config.yaml
qk_norm: false
init_std_o: 0.00444
optimizer: "soap_variant"
doc_mask: false
max_steps: 5121
Each number is 128 + 32 x the weight over its row's rms, rounded and kept within 0 to 255. Layers, rows and columns count from 0. The size above them is the row's rms in percent of the matrix's.

# layer 2 MLP down (transposed), 1280x320, rms 0.0848, rows 471-480, columns 0-159
size [ 86  80 126 101  87 100  93 110  91  92]
[[116 130  81 169 152  72  58  78  79 118 117 195 114 197 189  96 133 209  81  89 128 174 147 132 119 195 152  63 138 138 113 100 128 145 168  87 165 156 160 111 174 157 157 123 135  84 109 106 106 159  99 128 141 149 150 118 145  89 119 150 160  91 154 105 105 190  62 124 134 107 171 152 111 104 144 111 131  43 130 124 120 150 165 160 134 118 140 170  97 154 161  85 150  74 124 173 156  96 111 149  98  97 129 184 141  91 148 116  79 158  88 159 140 139  97 119 194 148  92  31 146 133 130  91 119 140 114 158 155 107 114 101  84 101 135 123 133 151 113 146 136 116 124 111 152 115  91  91  97  86 125 145 183 123 126 159 104 165 109 119]
 [190 132 122  98 111  87 192 127  88 135 103 120 115 115 153  70  97 138 186 163 177 117 162 166 131 172 130 214 122 171  97  94 163 129 108 122 101 131 134 205 131 112 122 116 138 156 196 162 128 109 189 107 108  44 120 116 137 140 129 143 103 123 152 137  93 134 163 117 117 157 138 139 146 117 101 106  17 152 114 136 160 134 151 132  82 115 114 103 102  98  58 164 124  54 123 141 158 120 113 190 106  85 123 134 148  81 135 155 148  69 165 110 110 154  72 127 139  98 135 140 163  79 138  90 136 192  96 123 143 150 165 204 111 130 127 119  51 114 125 158 125 129 128 140 160 172 121 115 120 145 104 123 134 141 121 158 121  82 104 149]
 [167 136  84  77  83 155 119 168 123 154  89  95  89 150 131 168 129 113 150 111 136  78 141 141  77 176 118 127 145 123 117  76 125 148 115 180 146  74  76 139 154  78  62 161 166 101 163 170 136  76 146 114 145 154 106  79 149 150 138 153 157  49 136 172 112 100 111 115 156  96 180 111 131 135 112 115 162 152 109  87 113  94 158 152 168 148 128  87 120 150 132  92 104  87 174 118 101 149 133  65 152 139  73 110 167  82  90 167  83 157 165 133  79 202  79 129 150 145 162 124  96 174 124 113 193  98 143 132 149  84 109 150 151 107 101 140 167 126 148 191 107 141 131 128 151 160 117 145 137 132 171 105 166  88 156 144 121 113 105 124]
 [103 115 153  53 128 128 133 137 142 151 143 160 119 176 154 117 192 150  90 117 146 165 158 124 125  84 124 112 116 147 118 125 150 130  99 167  94 156  94 168 127 105 104 132 136 184 120 137  90 199 176 151 174 100 113 161 152 130 116 111 165 146 185 131 166  86  94 100  92 143 124 149 119 144 138 103 122 178 110 148 134 158 119 149 121 123 125 138 188 134 148 137 178 139 126  88 121 145  70 161 177 154 180 134  98 131  82  73 160 131 171 108 154 171 173 132  83  73 103 142 178 162 178 123 143 175 109 126 133 137  85 146  61 153  74 133 149 138 151 139 138  95 174 130 121 110  88 106 116 130  88 120 143 151 110 100 125 191 157 151]
 [137 158 111 191 103 137 141  82 174 150 120 129 133 157 149 122 155  92 140 125 164 134 156 101  98 181 184 159  86 184 159 113 178 188 114 157  80  96 110 153  68 113 112 122 113 120 112 113 138 122 154 139  74 155  80 107 101 119 177 148 182 119 149  75 204 122 115  72  96 109  98 130 130 175 127  95 140 129 113  68 124 133 157 106 120 193 185 158 171 144 131  92 156 125  93  85 166 110  71 174 108  82 107  88 146 137 100 105  66 206 117 162  98 205 111 154 158 121 158 133 101 156  97 170 120 116 169 178 138 117 139 148 144 135 128 111 152 112 159 173 197 158 137  42 153 181 142 143 152 109 156  65 167 168 129 155 160 119 144 137]
 [132 181 127  75 157 138 127 145 106 112  93 137  58 126 106 142  73 130 169 163 117  97 136 139 116  82 151  91 142 131 200 140 133  94 151  93 154 179 147 163 107 174 119 107  59 137 112 148  84  48 156 106 120 112 217  82 105 176 176 162 146 146  98 174 135  95 114 129  76 118 167  89 124  97 109 107 158 122 116 115 116 152 153  83 163  88 151 165  78 116  93 102 135  74 150 124 107 130  85 141 146 148 133 142 145 150  89  57 183 101 155 141 184  80 135  95 124 127 170 178 112 128 117 128 116 164 111 144  84 126 148 109 181 125 139 115 176 112 107 172  74 147 135  96  94 155 137 138 171 129 116 178  84 147 123 116 119 133 109 124]
 [135 103 183 120 121 123 135  97 135 172 142 116 125  91 148 136 111 134 143 151 171  94 205 177 147 138 144  97  95 122 132 118  56 144 116  92 135  51 103  74 122  94 114 161 147  94 131  98 149 148 147  78 130 151  98 184 162  93  87 127 132 102 221  88 181 106 137 177 136  61 111 146  98 120 119 149 128 117 120 156 124  97 172 143 120 119 105 124 142 111 130  57 139  95 114 123 120 100 164 183 113 129 141  60 135  96 112 156 202 139 115  79  87 131  85  56 129 153 143 148  80  90 144 124 129  97 108 138 124 123 171 162 113 124 115 172 128  99 120  88 114 130 142 157 159 142 149 193 128 116 198 108 121 106  90 117 171 178 123 160]
 [ 99 134 190 112 139 139 144 142 136 118 131 126 120  29 121 186 117 141 139 197 136 128  94 114 165 120 110 115  66 135 170 124 138  94 141 102 133 150 144 115  70 119  84  95 159 155 109 165 102 115  86  75 165 131 196 133 102  96 129 130 119  89  80 213 132 109 134 109 136 121  98 141 141 131 189 149 103  80 181 166 138 136 139 112 104 173 110 110 110 112 145 126 205 129 184  77 128 170 112 133  87 182 135 109  94 178 117 116  64 117 155 148 121 142 173 111  89 168 123 141 117 140 137 106 113  76 135 140 140 132 153 126 145 157 129 101 195 146 163 120 157 124 128 189  95  94 170 175 118 145 129 126 107 130 155  65 112 142 124 115]
 [142 161 198 107 128 144  86 180  93 168 119 142  64 140 134 129 129 168 122 116 121 110  97 144  93 100 154 150 104  91 104 135 171 139 137 135 142 139 101  98 178 161 113  81 110 143 150 138 112 133 157 113 110 133 160 146 117 161 140 149 105 164 174 104 173  74  73 133 123 101 109 148 139 109 134 102 127 153 138  81 181 109 105 136 125 137 124  89  76  93 145 129 114 162 126 167 172 117 153 178 127 117 127 115 113 119 112 106 131 154 149 125 161 148 152 122 154 144 144 141 128 136  64 131 104 166 116 130  98 172 150 187  99 124 109 119  58 139 201 151 162 147 146 196 118 162  78 159 119 215 135 155 114  75 177 106 147 113 157 142]
 [159 167 115 173 130 118 161 125 127 172  65 160 232 147 161 117 121 117 108 106 134 109 136 122 140 103  84 105 115  39 167 187 157 113 133 122 110 149  62 161  98 154 129 114 156 137 111  91 142 104 106 117  81 130 106 131 171 166 129 127 152 128 165 126 123 159 134 115 114  92 133  99 126 113 102 122 189 145 128  96  89 113  57 145 151 147 104  74 169 170 103 106 156 122 111  47 105 124 123 152 153 169 108 103 155 148  67 128 160 106 131 163 125 143  75 107 148  89  47 127 119 104 116 115 100 112 200 137  91 110  82  84  93  88 126 140 112  99 131 101 117  47 119 184 120  77  93 147  69 125 165 121 149 116 146  81 109 179 124 183]]
# layer 2 MLP up, 1280x320, rms 0.0878, rows 472-481, columns 0-159
size [ 78 127  88  82 107  88 116  91 102  98]
[[121 155  82 180 110 109  80 146 149  77 130 141 141 170 159 115 130 105 116 133  83 143 104 140 128 141 158 150 123 112 120 190 130 129 137 176  81 122 132 158 140 135 104 140 112  98 106  98 167 122 156 108 121 143 107 156 165 105 176  74 147 124  94 177 131 146  86 126 116 139 104 105 126 156 129 169 218 132 102 137 168 155  76 151 166 106 101 166 191 109 177  97 143  84 159 171  96 143 131 119 105 156 125 178 121 235 147 146  97 135 140 148  79 128 172 142 142  82  91 139 153  84 111 115 172 141 167 176 115 142 142 137 138  72 156 146 164  18  94  86 176 124  84 190 127 132 127 116 128 194 120 139 118 152 121 180 107 167 114  79]
 [179 140  70 112  94 136 108 216 149 143  83  90  79 142 150 108 150 128 186 149 129 108 107 132 102 167 143 144 145  83  92 125 168 144 112 151 120  66 104 153 128  64  94 115 148  67 158 160 136 145  81 144 150 106  97  98 135 159 156 144 144 111 128 171 132  82  74 111 133 146 105 170 124 163 151 130 186 154 150  93 171 161 182 148 189 124 109  67 113 160 107  81 100 102 154  97 121 182 124 102 132 136 121 137 182 119  66 103 105 150 133 165 103 143 121  80 139 134 142 112 125 114 140 107 189 134 124  93 140 100 126 127 106 114  86 107 159  96  86 175 112 140 172 168 144 173 149 143  92 161 185 109 139  73  83  84 134 162 123  99]
 [121 109 129 153 158 105  74 135 149 118 160 105 154 149 119 141 103 154 129 112 153 108 105 128  58  67  81 102 161 136  81 174  96 119  91 163 103 141  92 142  95 116 111 142 122 151 101 185 103 107 100 152 134 106 121 162 153 169 114  77 173 158 132 119 174  90  50 169 100  96 118  69 107 176 137  75 137 152 158 140 137 126 102 119 215  58 106  82 179 129 141 131 150 125 127 145 102 113 187 127 103 150 143  86  93 131 141 129 132 108 172 131 161 169 110  97  80  57 131 180  67 124  88 135  74 136  76  85 174 133  90 135  87  98 113  92 114 149 110 146 156 108  71 140  87 193  98  97  75  91 151 168 190 143 141  82 108 149 136 167]
 [231 124 118 105 141 123 128 149 106 160 107 147 122 157 144 149 171 127 136 127 167 198 113 154 106 184 120  74 144 104 145 126 166 167 152 100 113  58 100 119  55 123 139 156 149 101 154 114 132 100 110 104 144 145  72 126 174 111  78  85 141 133 106 118 114  79  94 101 159 138 103 203 168 199 135  93 180 112 137  87 154 118 145  87 147  87 119 153 165 121  65  98 109 140 120 143 172  99 140 163  91 122 136 126 140 156 153  75  99  62  99 153 157 171  93 168 129 148 144 160 138 143 140 105 117 121 143 126 109 120 161 160 140 139 122 140  68 121  88 125 128 153 131 107 139 147 184 120 120  58 129  87 106  95  96 148 167 136 176 148]
 [127 178 162 145  89  79 127  80 126 144 107 180 155 124 140 169 103 166 142 123 102  95 136 101 171 107 224 119 103 132 139 126 111 122  90 201 113  86 128 104 176 154 129 174 209 147 119 127 164 188 115 153 159 138 120 132 134 118 111 146  69 122 156 132 138 163 174 105 193 147 126 151 195 161 128 148 131 117 117 110 104 165  97 112  95 126 139  84 190 166 102 164 117 142 132 102  54  79 161 158  78 146  63  99 127 175 103 163 115 123  95 100 132 180 123 126 156 143  84 177 175 126 210 171 127 123 155 137 157 122 158 152  79  94 178 129 158 104 138 136 142 147 117 140 129  85  97 151 187 151 123  88 167 115 115 140 110 138 123 118]
 [100 122 127 160 122 111  94 135  98 125 150 126 141 160 129 180 135 155 146 159 172 148 130 117 121  85 161 129 104 146 118 123 126 111 104 122 119 177  92 159 196 176 134 124 113 117 176 159 158 116 127 106 204  82  61 171 136 132 174 123 144 142  88 185 121 132 112 152 121 149 118 106 172 142 156 141  99 112 160 127 111 129  68 108 115  79  59 142 158  91  89 187 151 142 174 139 103 148 133  53 111 154 146 147 162 121 135  92 140 102 138 163  85 145 151 168 152  94  93 115 182 124 163 156 123 173 149  75  98 133  84  96  88 139 166  69  88 137 145 174 112  95 115 116 157 145  83  77 154 160  98  96 178 181 129 221 118 119 158  71]
 [148 125  76 140 107  99 114 145 122  82 137 127 162 209 168 128 104 145 150 146 137 122 155 154 178 136 138 111 130 109 100 137 130  98 102 214 140  75  76 166 171 113 189 152 105 160  95 170 121 131 195 102 148 147  90 178 118 105 110 118 150 137 155 117  91 126 109 124 112  78 152 112 126 153 120 157 151 166  50 107 163 124 115 113 101  62 132 134 169  99 125 130  91 145  60 172 143  75 175 147 151 162 111 157 123 107  70  64 169 146 113 117  96 103 107 120 150 119 115 103 122 124  82 110 131 152 121 104 136 166  93  92 111 163  84 118  71  93  68 152 139 147 171  34 150 124  85 114 159  90 115 104 157 158 121 174 182  75 127 140]
 [134  81  96 115 114  76 131 174 107 126 153 143 176  87 183 140  89  95 157 167 142 146 121 171 128 146 156 132 106 208 185 123  76  55 124 144 155 153 142 176  89 109  90 130 141 124 129 192 114 131  90 165 127  81 127 136  77 102 130 159 147 135 123 154 100 226 124 111  79 129 136  72 140 155 149 100 131 118  96 183 139 125 147 163  85 175  92 141 117 125 132  88 136 131 144 114  87 109 178 161 180 141  96 155 152 110 157 126 150 135  99 149 151  84 124 155 106 165  91 147 145 148 182  97 152 101  75  43 146 134 158 134 123 139 171 122  88 138  68  83 107 134 134 103 151 107 120  94 150  73 107 143 128 124 111 100 170  97 120 105]
 [115 105 181 139 126 186 130 120 138 103 168  84  42 122  85 157 147 172 170 165 143 156 122 108 149  92 194 147  60 171 115 147 106 130 100 139 157 102 176  85 199 126  96 185 103 174 162 156  97 136 127 135 146 133 160 118 121  98 142 102 120 139 114 148 116  91  77 140  83 185 137 132 125 208 156 134 124 145  91 197 148 134 132 122  96 100 108 154  90  93 117 148 103 138  96 168 120 170 139  81  98  87 129 139  76 141 140 112 139 162 135  68 133 148 177 127 154 163 195 197 149 108 109 159 163 138  37  96 117 102 139 161 153 165 147 116 154 154  84 121  82 171 136  96 134 204 175 145 116 113 108 113 135 119 140 164 143 112 128 117]
 [104 139 164 134  94 174 124 123 119 132 168 116 146 142 118  81  80 167 104 138 143 162 150  89  80  73 176 153 111 171 118  92 122 105 138 137 171 142 157 166 151 157 115 107 155 107 105 183 163 143  89 159 146  76 126 170 179  37 144 152 150 170 115 141 152 159 133 150 107 129  91 171 141 140 133 139 158 136 152 106 140  64 140  94  61 112 100  55 167 146 105 160  98 142 122 154 112  96 153 150 109 147 115 177  95 119 153 104 111 108 127 109 116 122 150 153 167  44  50 146  90 123 132  94 144  91 150 114 151  88 144 128 137 137 157  60  98 107  92 164 150  75 124 120 132 165 166 172  98 143 119  98 159 144  94 204 137 107 113  68]]